{
  "num_hidden_layers": 13,
  "hidden_size": 160,
  "num_attention_heads": 5,
  "num_key_value_heads": 5,
  "head_dim": 32,
  "intermediate_size": 512,
  "vocab_size": 1024,
  "hidden_act": "swiglu",
  "norm": "rmsnorm",
  "norm_place": "pre",
  "norm_eps": 1e-06,
  "positions": "rope",
  "rope_theta": 10000.0,
  "rope_fraction": 0.25,
  "qk_norm": false,
  "attn_scale": 0.177,
  "bias": "qkv",
  "tie_word_embeddings": false,
  "parallel_block": false,
  "init": "normal",
  "init_std_qkv": 0.0531,
  "init_std_o": 0.0,
  "init_std_up": 0.0531,
  "init_std_down": 0.0,
  "optimizer": "cautious_adamw",
  "learning_rate": 0.0021,
  "lr_mult_qkv": 0.5,
  "lr_mult_up": 0.788,
  "beta1": 0.95,
  "beta2": 0.98,
  "lr_head": 0.00501,
  "max_grad_norm": 0.5,
  "warmup_steps": 251,
  "schedule": "wsd",
  "decay_fraction": 1.0,
  "decay_shape": "linear",
  "final_lr_fraction": 0.0,
  "batch_tokens": 16384,
  "max_seq_len": 1024,
  "doc_mask": true,
  "train_tokens": 96250000,
  "max_steps": 5875,
  "dataset": "wikipedia_en"
}
Each number is 128 + 32 x the weight over its row's rms, rounded and kept within 0 to 255. Layers, rows and columns count from 0. Numbers have three digits each. The size before them is the row's rms in percent of the matrix's.

# layer 3 attention key, 160x160, rms 0.0593, rows 54-95, columns 0-79
083:088140100090102149134094141151124118126124134081118121110179153073119136120162144082109065112118109171100131135095130153149144081154211067130091125161119064135107115195160168135071117075136097160104091196148107098121123127070086151156164121
101:124151105097131141101064118151130085087099113155091068100114107142150144140079108152086148109144061101124122183190115193134148071112115163089085196141134101126142162122150143144087090166081127141220087139093229123192138068131118137147136094
096:132061167090062139141093055134168130091164156142108145104116124146062124123060091150090158128114119172140162132164170155115115113113137094160156081123128155093168098162129108143137087144114187125165111147158134101182144124091164140135071125
098:175126095150051116099082125090131109071133169091130085117166041076110077153142165135075117175099121133093138143114065159073112123136171170147104103157104111130175109137099129175100131106107090134122186128149134149081105117168138146157133111
093:152121062192062118143087142107127087158155142146105149176161126154134165134158138103097083107121147090117110098084136126177137114099150135101147161113156154084102086068114166094096117088152106184111172119166140105167127147177135151139189160
098:120114109204154121089118150137124141148087121173108105114161093160123153098219127046196090123145109131109141111110118135107192119103161101154094189101096104117140117087109151124098085035130126141113112086132135158148146149135116169174152127
112:080130129123165141136073121102144172128144083136128106108101129130121142079102155189100163129133097145115133127174122158103082155178137129128093146157198090107076223124115155183128105211137156113163075100151141134096122154087102115122073162
097:108068092180145184197152140102158109132098169093177181193187173125081167060153137117161105095095136170094128159130126131107130070159098100161099132117105158113084108134079201148117097139118079149186084098136084156149124127134148138126126127
097:088065146170145113153120136147154165139095175094153077111193116137139092131127188145168112107083159069155154151111161205064157113094116123060132134127121097129054153118112191151140132074150134186145104136103101126099108152152138138132136139
095:110150130118150094099162202105137137115111137104132140112133194143163103154171158114157144121074162139093123118130154104129118153166122120129110172103099131166090126104101169153157116138140124136179110132081116092133144147092117063108208112
090:112125158121164140137104178131118088072163114100162146105113138094115098159071102141144157151174126104119175107102120146139157165129134128161119103053126100140108138058108120142179129124119163084199153132070169094124139121103087113109143163
089:153110148098093103142106104131092115095132136112109170085062100065114084182181110084129116225107166111124127110184107092153161139179153116137096124148110158131156143165116154117185113118105149104164145165179107117114130103172158125135143173
114:180123132089123101175144187102162113130175118123128155142110103064115134123193115122118155165135122145155050135144109156115119131163070111184145131164083120062152081120132093140148160139135171129149138119099084125171129104145121108160141184
104:085142067109163139089114153149080119160141120134172073138143124147093070103156144134135154087124158146102138134146075128172146132082115157126167156148136092143138178113128140066074115117113077098111117133182087083119112169123170159101089137
088:163111156147131129150140092128145107104136068095062123152137120122179194139128129107148151085212110114110160110166122117102094169099194092094127123103151181141151101114113164148125083113174079112160132088105095074198167120165161111114111141
111:127161134068071112138127110103119126064143075084168122135110136086125102155167125076132122108097071144166086109143114161149117122142098139115124133184114131110152123152133143133124165085122128118124126108106046103135132140148131104135129161
090:103139131150129126145130137133058112154064053129085128120080129113101146136118169153114113117122075054176143111215124077121099086191105136178139130147090170106158171136178152111145163122111151120103109110106092143148145131163105167126135174
090:164124127127123137092145133173101186114086197181173083086136155137082164126167129100146131120111164096120183112139153098148083142096121128083142027061173123169091113121047117087093102121127091124130177112162157112083071180115126169112175053
106:120076132133102158115182128113147091060098141088168062107143169121141142119151104083132196066131162159116096096138159169154163114045059157100138135115142135075140181172165111127144121138155148154134120088110130153107104147093096087149151206
101:115063180125141144159106164177103123094141121167108116098131126130104186172106150151091094156104128128123117097170158182158143107118182114113166136100142097131119163140120076106153159097071160090148158110142170143161148064142192114138131097
097:143179090195106157191129085086130111042086140135112162143134117114101087122115117198159134150114130154128179087093158090146176095174146132092163135058151150132127126083151108150093093181130145132109099081089122124116167110093113136109182087
103:124144144111174121213151107166106172121045156099142176081107201139134104120167102133133114118151120176096147126117143139146161090129164144199113126111145160122144188117165130113151101180148176097124060179150115136137107145056136135159176179
091:113117110131096090159129168133130155113049167118189135098152138078137155116166058120100084126093095095132113181130146115075177117143181151120094105113140121126147123176138071128140120159155135156096145121086169124138084153113134096138149126
109:131141057108209145118123134149122117119086167146151111117161119138144098059178131134116184098178152127110151158123106154141157145134079165141199163144076133124137071130132109164084160102133131135099162106123126115167130122080090218112130110
110:137113068186146134135141151125170078125205147153221077185198156142175095099090092114179107101135124129159125101125093126142101125095123125101146085172119115130172091143084129134074136076132086094144174086141118099139159147118121180121141109
098:106142171100083185120143160132139182132168099132106173124110121151140118122149105159147071112089126137131194122144162154110117113089140160129112083133118114061127102116118148104126143196090116172192127147156125123115091147160159128155132096
098:115156185153125200149163118165134089136140139149105133128126109099125104092107129106085157088142107124077129106100122117150142124122103159158129168154141124114181108149135118107169148093171112048130113158122093110182138104055118073150105136
092:122116096148155119111149133110113132145164109104129101130093096139159076105150097122118145104159191144119077106098065083160106141144149147153137126151056110101085152157168173196129088070152129112137169145112108088100181120085163133143108151
095:168108151128121159104132110133124116179150076090106099139155114121124169129073091154104135107128138170101122108173117120126151127158130177161166122150108141123108201155153164110143106134089109106119124139172164187141120181055122077128146098
110:133133088163137104096148040156123075106146159137171067135154068108122148124135092092153105154165129162073052137143092084107124130141073214147150105151112118190079079161189074131161141061124143140166124085124170103106106121097102128145094130
101:082158189123091157125123170144100108116106137097092159139127135147160155191091122127070139152068126104101196160126158161144132144153143089122107143088174112098125172177116115064080125162099191110148073150140156143152101131129108169137171154
105:142132103113182157087158120130129125090147117172191116131125086082114143099180144078071158153113171159138152086146115130135117085087191125135092089180091136157139082188068110125099173139090118109086188133154142131137145117131115184121112123
092:108124129106134120182187120092121122078053128148155123132188134129093175176142114133122145115104127147088127170111079198145091182143112106137127134088129140131159157164159134166187093133110145111112103115130096182103148155118154206118063129
097:085184129124088186133131155158105111140141100125157145118055126146175145137178125168132185161091142086196124148124142156148146080108142105105102052117131099148021104125057139129085132113140125146172127134131182140132121172157127155154080098
109:110094160141111145117173135139132122107138118125136091184191096150101119107070126125119101100150136176125117109142125115066157120062241116137121140119106089114182123118102144078140148112155058109126137088132107109124166165097067048153154151
094:123105126147115187104120163094077136150108135179127173146078112138078198137081118188130113179108133127162130153107134143183148144162167084122101120069128102171136119179119125125107161116175106174124133153122210146144127119150131136128199091
092:143118185176156122122123126123135147151133117153125121109086158141163152178129177176124152156137131112144114147153164117137115152141171149148092115091146144108136119138106104084199163127164140102166124071111116113157114092121118077174094111
097:117118096115102108121098141094159164106144093094124115091126128131125191066104075184156135188100130105166155197100139177080085176099167103158068146109110074142162131131108163125117149084136119075192164089103154105156096140127135107161091125
104:113112153091099105126105171135121135158134134139098117115082149111079165154103155113116056107070153117139151158161143128105119124192155108158107128058174140133150163113110134111122088121098109176150154157112222173098100125147095132107200110
112:193095124153151135088167063131142115174173158127146089127137110102120126113090139107141119144153114146130042114172109105170129112134094155073153092181126123142131121126108129155194161115153084099154180147145120138131148145091132118107131157
106:160119107151111130160172130145113071120131194159191078125161138154103094093108058079158112143121135166167128054130090076145107151092120178141097102222125157172140093186127099117060129052109101112096126118153129095100112160133141128134134133
089:141096101157127105131057113109094139090112127097171128161155127158153123147103120123124102151097137205091122134158071107103139157115104106147139136144099138114153156151161146163124117114111133147075085078150063114127130165160120187142171130
# layer 3 attention query, 160x160, rms 0.0619, rows 55-95, columns 0-79
105:128093141138147071142176096150124168093139150139147115161046131146191147156146122089140125167096153152120196176129142139089194154170075120116147128133163108125052143112143112126053159138164144097132101112083084143162097201073165145137100129
087:136163125071142079153111092129131138100119188045125103101152179138183114189140118122127175161176150125138128141153129116075130100130122157126092126198108115128129081078171144145177138203074145132134136138104130246116118125093109120138161128
099:096131107135115043130154134082063124102179161126173122158148100157081085108210095087103147146070175151128115131162118106100104172085106098132180131104138172130151099115131096069146143125124139079143153177150143132159143166102119154139099147
090:135093058154062137132134088153173120106142151105131151122119134146123124151124173116113136119204104154086095134086119130159165170152154084140129117155128112135166159153154137174166139159152097138050167133141133141097116151102134204141096104
096:090124178141159098084138128109084166188148081126107111202182205089107114161100165163110168125126111118076167103088080121142151104135085093125157180165146141121161145147142175165161146128147101105114096150175077131122161184110200136141129133
105:128115149092113101179117152116130151086125113119156121090141140149170107094129152072180165120138139165158153138111137145105115158166167131166114087082153207127072110157120108078102129166118158122133101146045151184175071099085155147165152136
099:059165176181126082158150163095054132088103131135095114083172161115147128164056161142158112132119124112159175142100144129107146119160187122190135191089095096137138163149140146172097150140159124156079158157095136074140129112156128148164187137
090:100121108148142096178093203077107170109166220091146194122173152147114095166099137113149168111090178113092161141071164148129083156118119112089129168157146114119172081172123133108159111127146103150192124117103126068083151146137093180105077148
091:061127112156133084162127145161144140102094158170117108124131156145134181139159163147051132171136131082144186075180163149141112105098089115103148097155150129071128169187120121143123112117190178171104093171111124129112187161197115163171147142
084:105077086104070102139104097071116131193122146153137136130142143107043197138092130068079114118141133108083122106097132174128153093152067151100111152159114161129127120254140134129159142106132077081054142099151124196122111152131165135156116157
095:127063105167140148145125129114112077156096156140141147085112178167102195091077114056146102106100112109101174101121150107106157102075161149099120082076121149129143093145076138124087121103147152093124175076126175139142183173034107123096132120
092:136092166107119153141115104100135098118158115089163140163092186107086144149085139105108070138118108133115154110143151116081134110071101155096114101143132136079155138137103094147125066053134188200074121067101155122090178084068125088119117135
110:115089074113167131127090126084060076134120189167129130092183177132121143164085132125166086100125127178110143084071160119123176127143145086140122203111077148152123092147125134136134172108156097169155187120180148158094186139151112137202159121
090:155084056105149084093116136160181100155088162170138159125152078108161149121096095141143123116177149082086108133146146134168192068103135067145127147156134100131168162074123133165116096172143087206112097153131070186163125094106130181131145084
107:152043026136087114117152139096118125118073192137152105118089167211112180141095135114138107093139141144121103108166151162105179108107145103141089089148104135132129071106098132168110127133133156160169103029178149141105167134127118146146118141
096:100114082101194143096114103113090108130114159109145110092111196097128159105183155099125088128141103144099154131118145148143197098094114120121127173108104169159150141130083156153066174135142116135084195108199163179091163128079120100132177141
129:152176094190165116088141088165139135137118131162099116160159130148108093123129126158117187094115131080079125224107133168174127146068108164139144122137153076114053164109163126112165176127129103100163090180102158092141080148152169150070102076
100:118103148116133173152122113168119122137164147163115183102108133124163215155105143133112123113025187179110115111094173150109126168126160133153146155124071150191097182149143055167132166147115039171107081149127109167116118174108088109167115139
092:151156081112079146126125110122088117123209153042146113088082124164180130116163116145112122155135118081106144155153068103102098092125117130101158117125207104124163093088112088088113099137123142054151151172062141126101056124142138130143130129
094:076118103136091144103123097079130123063108104162093142062179125147175128100178115115121129113105128127122088117152129164060152189096189122102139162128139093138126125155103105173084148095141084154191094136100118107149078120116098086097149102
098:124154196101121190114142155121096144068118172133150124160090091108146099139130116135080143139097119115182194159123183109156121117173149055062062092110133122113100131146086116181149186155157119161159180135107171139163159093124063145139168101
094:195103136109135122104134077109175170102141166162168107161088110089056086142146091145081128157118093053149089120122125149150136112114122114170132096172149094067095082078185125123167081209072111087141107105075135154199165144088117131119085139
105:138163173120148084145121174153095125175141166146105125119122188125105167132150120203091117104102114147119128091068162114133140107130129063122137157152124132139153105174194151093109132189149102123133166074108125052145180161157121157114151078
108:120127069103160128087112199161108100187122179165125144096181178131084142090108072132154119075160188147065058121108120133144185122133142131180145118200071131176142098165151136093122171053104135165140184150173125110101124122138151131187057054
096:148124111138144086072162110157125185143131126155151123162084096124184091125153126070095138223112131110158132150149083143135088138098080115122143122163175146088122117136085143109123141224091168111138117183164117072081113112151111151115095131
088:135215128117154086100100102140131113145146191101206124028120215090116122140122119106128079154121079141124108138103126136169133065136137145124123085154121140206182165142157125191130077139134171114089187109138076126068102144128111121174168082
102:152076132040115086167101147131122154104167137173104120127143091121134130092101148099181136090117132130080194061100131120135133127146169181116155165043130159147163129186107113157144182096130101195051094147168141103183136209117096102194166137
089:042162147140136128135102147130101123133152098120105136098121097091126142082161074070072124144087106132162131085085140124125130169128178182125173174101150205149098124148141161143162162153124137169138098138150097180116091178077146100144163119
104:189129087106106104143112119130123122153130189166142137115172143071087142173122142107106087120146110128037040088116140042128169128117118150169182112181154084190142141128191082101141138120157156166129074139165140130126149124149123101150125124
111:044185158145164141158112083161129142044110129082158115074081129159164135130213148188122175127075119155141128199175185107176054098160113072116125149125144120121136137133106130163107155136089166134145096096131107152140126111106079122092111084
107:125078057201182150094176106123111096168175132119146152184127124128092134148075134120154120140155115102083063174059129092101153166092096218160167113187137161100138135131093069108109107136087132106161204161153164126098116160168195138087096156
101:095116180065115146169112161159145095081106192121156127126076093121160118182188052170088174121103187138120147106135132127141139119138129052102169100092152125146129147111147094118212132153123115124145110087075096146138115127083157110146186153
096:129128109138107152105140120158153091158087138181107135097084147129093117130112157125122166108153101087097069160201133131085080127128120093085138098156149202068130111154130145097130090128075155102157103145149145087102090130149143134141042117
102:093144068151160108140130178121063111148162097108139123147145139114143146157137112105197091137054160142092129124066128139140088167101121173148138098133138099133159096106179175118130126086129071077178173201135133152115118161192197150147145119
092:129168189142103112143137112166145143102079101156132099109146088127129163139152140130119151115105114138099076140190119152128068137175070147071177073134128142114111146107176117102154129100123101063105113117085121094139106129143156144045108086
101:161135168133125137117118137123143125170139110173202166107075097111144088110167167138044076168116137127129177144199128137117114076175112187147084108177094148146111087193141126093121033159147137107117092111096183129106102100121169149102125087
097:124095168085104086149116160114221184119172139095198208105104106106111100107105118156157173121125172080120110119155105184143140113170087121120129117129103104091124125185136173075151104165123186088152130152084159126154162076139118114071106074
097:129129148173111155143151079161123159077068075109088109178118103128172109162152119113113140187097084120145149137091122193158108110103102148118128049111143090088128166092096131099116073142076163078190098197086124123110098135164096118105125154
108:123108112102133156131142121040103111147179150123146081150201126134102148073070121073178047125179104113055104070073129081144124113124084138139140149122119156155174150069129116078157117154136143172078136153146139101118165112133167076149121132
100:198124056172146169073158123132111116183120145149098165162208143096102141122081132125106060104172099188095077118104103141126128109100158144173149158222144092170135118143135135120103166125118085187140160143163159136111136134128143163158098151
089:075163059092159146133134156141141132091116060114166166146166157140097125100156162117093148111116161153136108100116133118098177155162206077127159144106091119154109109116135189159074211167168158160109118115152146147109157149095102116163147192
# layer 3 attention value, 160x160, rms 0.0524, rows 32-76, columns 0-79
092:183131159122105148085099117113121128126159082131102088123109142108122085092105123153157119134126119115149057121099171160077149154134090141118181103133183100053105123117175110102118117104141101098144119090134121197086145123110168079159082095
100:116150131098128092174056117144135104097087178171193084229130104136107093117117149144175134139133147174152114127166131113097151137077106172194178112159134121138154124158113202174159068131160214146197173158100132103130209139097121097151147134
081:117185113139089128163099143128138162147119059146203230166112130121110131103109124151126220213172157124170169159081138115119085111111125101158177169114172152126088188092112069150139083093113109050155193134140125142132129185095115129113174106
098:086097118140157111129123135117137132174176135132089172128120098065158086128204156127124145123126098114148160116094136140080119099111157108128160121128134125194136129150123104110128176121082080149124188119140171155153122095083173096096065072
098:125111117143143100144135147087113066060107146182125082172128106129090143138122163110116118114114109130112103103111135189131148190135102097084126081162130143154140168126132124059089135128125148159037113171086173154084130114172171162139142182
107:090142161113113110141137125148110099096139176209126074155194126112155123151167168155031143112126140119078129153169148155115095119080116127129157083132131126085152140142163101170115114119155117118145144133137136126141180178144041145156129144
088:097189107144094113115131146135108076087139069134113113203144075119078118104175098116117103079086203083091096116074136086113122225087162111121148175061100120097120106177139095113112181088127181088143128110082152171046094130115132146116068152
104:179054142171113128114150172141113142218116164078134163098075136165185159143133133136136104154088145104122105120056123077109140159113121154042105147116111103159144146066110144131087135161154133133155069193056123157110115089159151161143145134
097:208088135148117166110130107166112112141109121145132115104189179157154111128155140164119106150120132092114107135095148138152203178165152132068114144100170174123145185095153106141104110107140105185097074148138132160076120155129119128062141131
087:073105174120072179130129108109175136152134109133128173147091139123113139140103172140105167142123144136085133121080129093085114122148137124080118201075099112177143182090092134109125117075120095154117155183140151163111107103153120130130142145
098:110126118126174137108112081125173068133132162064095090108083070179179171173186147111092066144105134122091113124093113069121107127179081140127114197069155151194131127200138107118096141125120034133139186110119143069163152107149128145109147155
087:164116189122178148038097115115120162151127148075158140105077123197120120127111131148139088143065134139126170097137138181091161109125117142108153084109129138124107104096184141148158109119108101129114142132124113151101160065105176126124143173
104:153092136154099138133080181120123102180115098149116170084080098117165118202170155113071204116112144140134050109158122101113082157131122143147134199072137159112141120125163134123115163125128098104125195179138159158170146124105149138138154136
101:130195172097111175149121108128127128122122113203131130091152146120172104139161137184014115174147131148110116079137125121182160095130121127112111081112149153105119139111166157132109119123205148104137167155134110178093117076145124072157092154
089:110150098086160126137150081122155123126132166192128132111143140152105155140157158091154107131149126135175103132185174129149108097125154146073118105157076090049135136066104126095143091194191183104137158084145129098072142134128086113096180106
101:121149119115137117112123117119160111028109112149097105137134181140133083191137140074151135065135179139159126169192175103113104158147157176111142176172084131126117155134136152149155180141155120136091159128085096107085125205162163100136134178
099:143136168136148113199122093089128107101144101132146119060120114117104119136069136097113174146176105118133142087085132149212131096183103141115081085159147104114126147134127102150137086106127168146109167153188111093127138123170077100165109155
094:116102133138156095151060093157126152117140160090180097156104131134114162125111080131104099121106136154115102073170166134101122152132139136182144121121161107180081154087142080125136123127099085177134156150107148111072097116084092157043094089
095:148143113123130092130128164143165178095103117106137160188145065136130117107108117155159108132172127123177159155151108143096163164125127114181142104118153134176109120058126118132124101127150193095103155143141068123074102174067147127081131166
102:144164089097117156183104080168138146196151161127146123162159150067129100108126153125060074149183173099142125132092127111147062114152132124197152109140137191125157146177143128125120124127101117147158224094109142151130153133062163128076155187
099:141090099106092138147164155154098150100074223069067120136169093140142174149133147126127124125131132125097107089125155102112114134164117125115153091156093145193132130083103048127077140082075086087153062095102155140150124138076157093119114168
093:149118104092066103134107155126170120106087055138112093136162141146140138098162109072128099181151152124105085144149180135140122104099135138150114181101132159102096153131145117122155089114154117157143121108167131157079124138135097161139087074
096:152138148104070089110143140092138119148133128146097120098070159100178137148124092162160115103119115143153126080116110121078124008127129107135172110042122043130161138140153138137139141092125078064114107119128172195085115153177111098125164124
099:114114136146169186114141130070134125156126164114119090121061116084117114137156151128135157126128113177092055114136122142145140101073094103164159165141119161139154175150122137104100207147162113120165117162092222134139106142129137132120141067
086:137129174145201087124128117137162063114134152133145155142165133144123122143142127135110063112097135112146151141157208109071111121111108101130125158136146090115111140139172130142163154146114102112103156144115107131117166096155109156146081145
101:146105127144098068138118099113168088126130113124113115132230188092111166086107146144138132145180143168095125116128134121156114122091174118162170051075157175110171112111151146113124147128205157063104124138147104153140169169108167168119140172
105:072087123172074077158154118139087096144076155113165118161143137093142140147086152087192089134102152122127202112100133126133183123156121106087165152156119187174153109144096054112104125124112098100127104195105157174105157159167085146139077129
101:134153110092162086138136175094121141170162190117127082123148150097177121119172123135121061124068075154137113199137122173119115150129086095205156101079114131144123126163150120153119091128126064153172111171111144146116158107110104143143134130
082:125131152087109119080152142144124144107169106143077167104119067073121116168159167137143125139140121155116161179142167101094151176152135122183055130076075100117166195145141084126075098100141092095109096134128166152091098168164109091098092165
099:096169135124120109106120135155137133167118154092093142115144114140143142128153124089161113164149125111140110136145181109141100154162140119143087133079150148088106110099154150106084084143072081104151132108181145197108092136168189089159143124
088:124164133143057100145095130179117157074110145184131165135123099088076160131176121140123149137126143131110106118110193111126146122094129143076149204189135152118125125164144139108178127146130141153128147183200062148083080144124112120132130216
088:087118111144109113159196133151157089128095131153122180079119145167124116125059072174106132088178137150089140079122159109132111132081145138053110103139124138088114063100147122107109095190115127085140102119076107089079087101182127117083116191
100:151153105117098114118077111150126199147104103140126082149135099142175161157130134083107143121102026169147107110156066151113179097093120115132172158121136151102141141138162087124148151178145097076062114117147096128134138096106148160120128145
087:161129124099131098120245119141143094121135117141168080136112088099132107134133134190155112126124143128098091199132132170087156144129125126170097128117082125095100115134114144203147101138159145105143125086163182144109146125127145116151148114
085:134164113129113158143076097151068106103129097112136117116145112149124114132174117127148146091085084060151134152081091129115136074142093148121147148122115098113138125195141095118130150117122095155133121164101171110129141101114098122199083174
087:147140160134153131140180124128113138150101108115176133073114147136143113138159122106090097197183066130190090104148139146167135092109136143099096101101167168128102104160192127107128126111179146120095156164111057158114089144124154121182146183
087:168073153133124116120177148091163172109147124139153131114067051145122140128132128103123081100145175148146152083156131126167125120105075090124120097161135183148150118127071076135129093099157135131148171181096162173079146187096045167119090120
089:164141142111049145120098134111125111184178114112086148100124117110184098092130130051128177115105158117168093125185072125148089134132096161094144122103196131136134136116157164142144140084069093119167120131155084143092159140170158092109135152
088:108084135128106082136124105099117158092070113148125185125147095129140148085164183192100108109154104134061118093097086163123120107141112133073019137165118104162165110150143100169137128132124149130132144132188098147149084161182128132101110139
099:125129115150199139138142178085140177129127117161108120148145070147132103154184082102113116188135176136129135114162192097087160144146138152168141184123152210092129114086153086095122067122104112163192140134181121094126134198146083145095114136
097:102159101142119108106126143137148149063108093146156170084111132136070144089096195128115172145091125135149175149079091150135141107105143067141146122129124133127099125065129068109098107146154151123147127176114064096091181114129108108161096073
101:123123195094111172129152152168166097156126105135149086107106115143153161126151145126132139119161105092122122114176149144178149151135118184130141102184144143132097143170133056117164132115134122221125155110204126105210125156149117105131212139
096:167098146153155159131120076057115096148169148195108186097157109113105091127137150112104127150085192160096067133193093150076115162112152151102161106137094141049153109109077118124145140166137150127079183150110176143092094109119106113147136101
090:179124119112142125102132183115165121115109107109134122131108146134101141140126060145166121126043104113109154137137158115116100144121137082142147146143156157082158136084098113101114155115139149116170116147100114141079107120172160153124127170
095:080107101147073116144077217102140122182152102096089143112075124152109149180104146130163090076087116143116138099179177099120141117103147151213142165162082141154101130108090116133173141183098136178119130166091116139127146159133127083121143115
# layer 3 attention output (transposed), 160x160, rms 0.0678, rows 32-76, columns 0-79
086:135112128201176089134160121129091089036131152094160134134133050119124174121178178138106129141127156068116141146129136151117141152128124110107156148182133078152153111115114159156170158124101130119093156086165137093113150118111071175168096119
098:097062194140084136088136157113189124147159132134078125139122151100166195149149092132118112122131138124142124071154101113125147088155149112139102103123089137120140151153122112126057078073114126173132142128103158171154086138141172146141110074
075:181148118169106145152111099142133135126169154143071148130104137125140169159152070153083116084116135125118137085156079125107161109135116125083130118201171131115135151114096102102096114164188191156120091145155161137092159147216119087101110109
098:159174124150126151136110143184133123154093110119132128131192118144081122099142148154092128147138109116174173169139172079123141141136117066102102098171155152128112133133196124147177168151143127117163061065146091122108143122155118158179115145
101:167163136135113212122176085103157122112084159115085090114093177078142123179128140118113223149130131165145161179127111122113144081186090123144109152076170220129138116154092129141134111182097185151156115122130164125129080129152165169085175114
106:100091101102110162057111098131164132178096116148100115119160180123123096101121124096178164094103109154151132115171117126104165080079165115132132116101066152174135148154130138147076109121081117130131118144126126133137078145110229127142142103
084:149147118130166161164124079073166180163141170130143106130167178160186144131105155113113176117143118150118141140137123166116170103134171118128179156113044138137132103152152135161119118123082113178103124096163145127164077104149158113138184088
107:139171102139172160191101128125114141111086084072120119111109146112121104198103117109120151103175127147118115063162139119104077143191135139101147217161089161106124096135098167129209117134123059075107133110163133110113169125147102156132174149
090:083128141166149126154113201164061121160108168148144113130121141147102140179122102097109117122137134045113135123179138112125102088086131128163140173106093108165154148114131190145183185123141066087108098112102149133148143069115082110202130116
096:154188122139174083212145129176044167125101166141123112153127115140142091157141130126128168172152094122155171136095171159071127096191153141144109134104150125146080133142158127169156129182119166151160105145130119113160109154142047126116173159
094:099178123123153100189148137180036155159077141163117110124146144110160097160106136103129221115165119139120202135138165118081145127170157128122142132137108117078121141119132178161135160148104111125147065115096106169108100122076126126180152122
082:103091096155163180135134126087108096141121151117169123105145124124153123188110120099130111086167095161121039150132101120071170142092081121133192168168099118087081080111083167161151105081080065108096155128098095105128136158125120085133127142
102:100167103144166094201132140190091144148121153121170105178138087138135111099120115151145132119146111112143183176094196127113085168097133074102135096142150082157110122077099114105165213188134128069128060050118075161075113098103112139116149160
100:097097101191119062135131195200050103104110155133191097145159100139083124145094099142168108141096116063141118181088160135092172166098154109146140096166129049135126133060103120144161159136159092090154106117106112151118146109082080116117112171
087:140077174074104147114068173095157101136190159118168140099127130157113105073154105137166057083117142106092046092097126101148105184062109123188169144084099105161143133148093104119118082100197125176132121145112141109120134143154138100167117155
096:140175105062127084134181132134117147128153141164188136133097066161179151075155145165085140143125123128103128112086131199140135167099113109105107133132147103065095129132135077133156134147110178121150076118152112126142144080120140122083119146
097:111098179110150142109094184143157140149188176181136157092163158167079170156127096147134074148159142104117128141120132099159152139143135148185097085103140104169108139120082100130097128151148153125146076185117165137089103130146064114134110113
096:088117075151124128084168123124129101170100128141117126146146133142130166118138181109158109115123084128199118126157095095148142101137125149138180096173114167104159140131159164188161113127145117143153131189132111116087162111149118130255113153
092:148112068142117185103141140037194090145137125127133085102132161097156150173174146104110131051118131158124070082131093100140170075095140122114158126141154159122150126162115098184127086113147103165145158135121180141169122113157159141169139095
092:159139138166097114127148090188083133124159100096113133110099097065088164086208121149119087192083160102075130117142096101121115238140110082127144094189139109130125125162176116104128145105113152170117107101137139154040170115109136166113127122
097:085120125093149121102110127121164123105114089133135113114139140116103073129139197157109180115102124156095126102145115146123125130144140084110132255131093173143138087131140138169176084123149134137113150111147118110139121123124134142112107129
087:110159134163064117086140116122009120122152185149157168113127141125109129114158103155135146173106142058159160075122118095130112105087132081157141051128120116108155167168133138113132167144141139192111113139114129110127138138113097093157182130
085:090124076116132158184110094125106114112102108106139112117157127137154122064189077109134160146116107123113133132177174156152110160153103128035159200216116163155103107081138167205099111087081151148134151077132155118169139125098118162108113190
099:102113102177084097141163154154085128049067130129195148107094093075110096127114171145113154173102135099172133186107180124142068148123101143136127116130141119110165107088122149134143103134103134128134167112125083124108118129111149166182081179
081:119194061126060170133147148126092110185145124167111081100128149100159131145125104141159131132139142099101136139108053120127170122158131135131171054100054145117106196154105160150127146079118133100104101124124128161119114137082121121195138089
091:091074182121069162056097124085128117097159091132155137131069095112089169057136117113115052161079116042137124138145094148145095159087098131145105123087106121150140135149150133127101137103109187145104170135093194142168108126153104092043094111
101:126157165057166149120104096056172134099125107124112100079153161144104104143157128115144203127195137168111135099155168104117096131138142102129123164040130157143146152173143170164167129186062155085136083103140131103163090139092137173147191149
094:099137093182063117102149160168079116088070160133149116182114105057079075167088194146167158140110127156116126152151144095130161158094133123097090088140184129129175133100116167140171117120158122119102107104123066090060185144085204163148100147
081:126143085147139089093163165141050142082117148186123096135162080170170112135152158155108145124120129113129138108117178120107152144140134161094152143197175186116096155131115116159180186131160195199170101135120133055129143112147140168192118066
094:157196130158143132162105166167063125157177162145156093150103098136110117117151115160110092095136149078131111168062137112127179171117141060106196130177130054139111108122130110116173193154152154128098038074093139080096173101093101112101109127
091:182134136177133092107149170113126064147130146150101073150155163116182126082168099176134140124110119066140130079120095099137192103107169155162146070079143149178120133145118119117081141140158166151163044092100174084123112114136157091130145070
090:156114120114117156101114123107129155127114097142124109128151140110131094185084142120158155115100098160128084128135092166130173163194083191142151172132142138121113148118126148098175072107145145147119175155165172106101178198167124103028130107
092:144135140166096130053156129141176128098104136163120131119109122136112131146104123112165114101169085128126171143136143109158157092110182102136084160089121103151091094120085122155159144142080100188151077105164088085170150118154163143170189117
091:081120098120121188146110140131111074161105079064113111117114140118127122143036121094133087142088109086130135169130089126088112111067124115116163124094170138079104110101129115159133133097120096128106153127106156197175168120133113095124126132
083:217135147072202101094102133165163173134158134150116143135183126160169118086145114126132186111172214109090143124134115110087181140168164153136088166092071156155112113160062143192153175206159145110130129105152101177133133153123128103138164097
076:079166083152102068214066125071082122132129071168144132116077146125128171115132127121132155126138160112129171149101177138080156067096106152131138157124127109142101139129094102115138132108090132094178060097164118156152162122127083076043138128
096:119081167102128120104068088131161158126087152179144116138110132099151093141166158140092136149161096124184152136167120082130132098180139172086123123203176149131145092162108147148167182131135151087193132128184093064155092139145123125116145111
089:137150087122112118180116114127124094143168139074109138139139173138150144092104105110092140190098153191081090183121180147157141151132104124159157103131127124106174134097184108060058088112086180161154166157088143104141160134143131176095122119
095:180128132207090122127190100087086144176131152157177149155144149113161152144138096140090165121130136096172123121112097120120161120145112128145147128108137155096152162189140136140161183203109033108173090148150105116162125073150127119079169102
089:105080157150119116138058066144164162163109135177184160109137144124095135145089116120093080126162094113183127118164088129103056109161109194086106108149152153158147162140099137131112155116120159083143167150119114174087100120129111186107186125
098:096101139086153145150100111144091167146102166180120088172143084177118094104187122085114107130160134124112158132204088154142077137189127159152181123141151123164097166157109199148123126102168127083129132125132125077102035122120109126067109132
099:165111094111147208148102196130085090105130083092167135079134163164103154110082124139111118097112187131103135137068159084091101088063132117123150137085101162067121118101122125101116122112129126134119137179102134163164196130124102059173141168
098:089079158107144094111107122116119134139107121088107120110070073101151077189094140111123133132165129191161156112156180098116213114174107093148098118172137151213134107167114166182166163101161142096200167120112100139148110147126118150161155146
088:083045152157141129080141104133169164113090164077127133130133132155080139120139136133126129104089096168172130118204116134162072138143095093105110171130127130153131133187056102100074053125146100139122112131173151119080157134156097121065146117
084:130109118060121111078134151110154219050152174183156152130136146104178088142156124144105108122126117102129147110166123115127147127152124176114110144172098163130146115147136119127073098093174138172134162103122145089121079101136161129216102131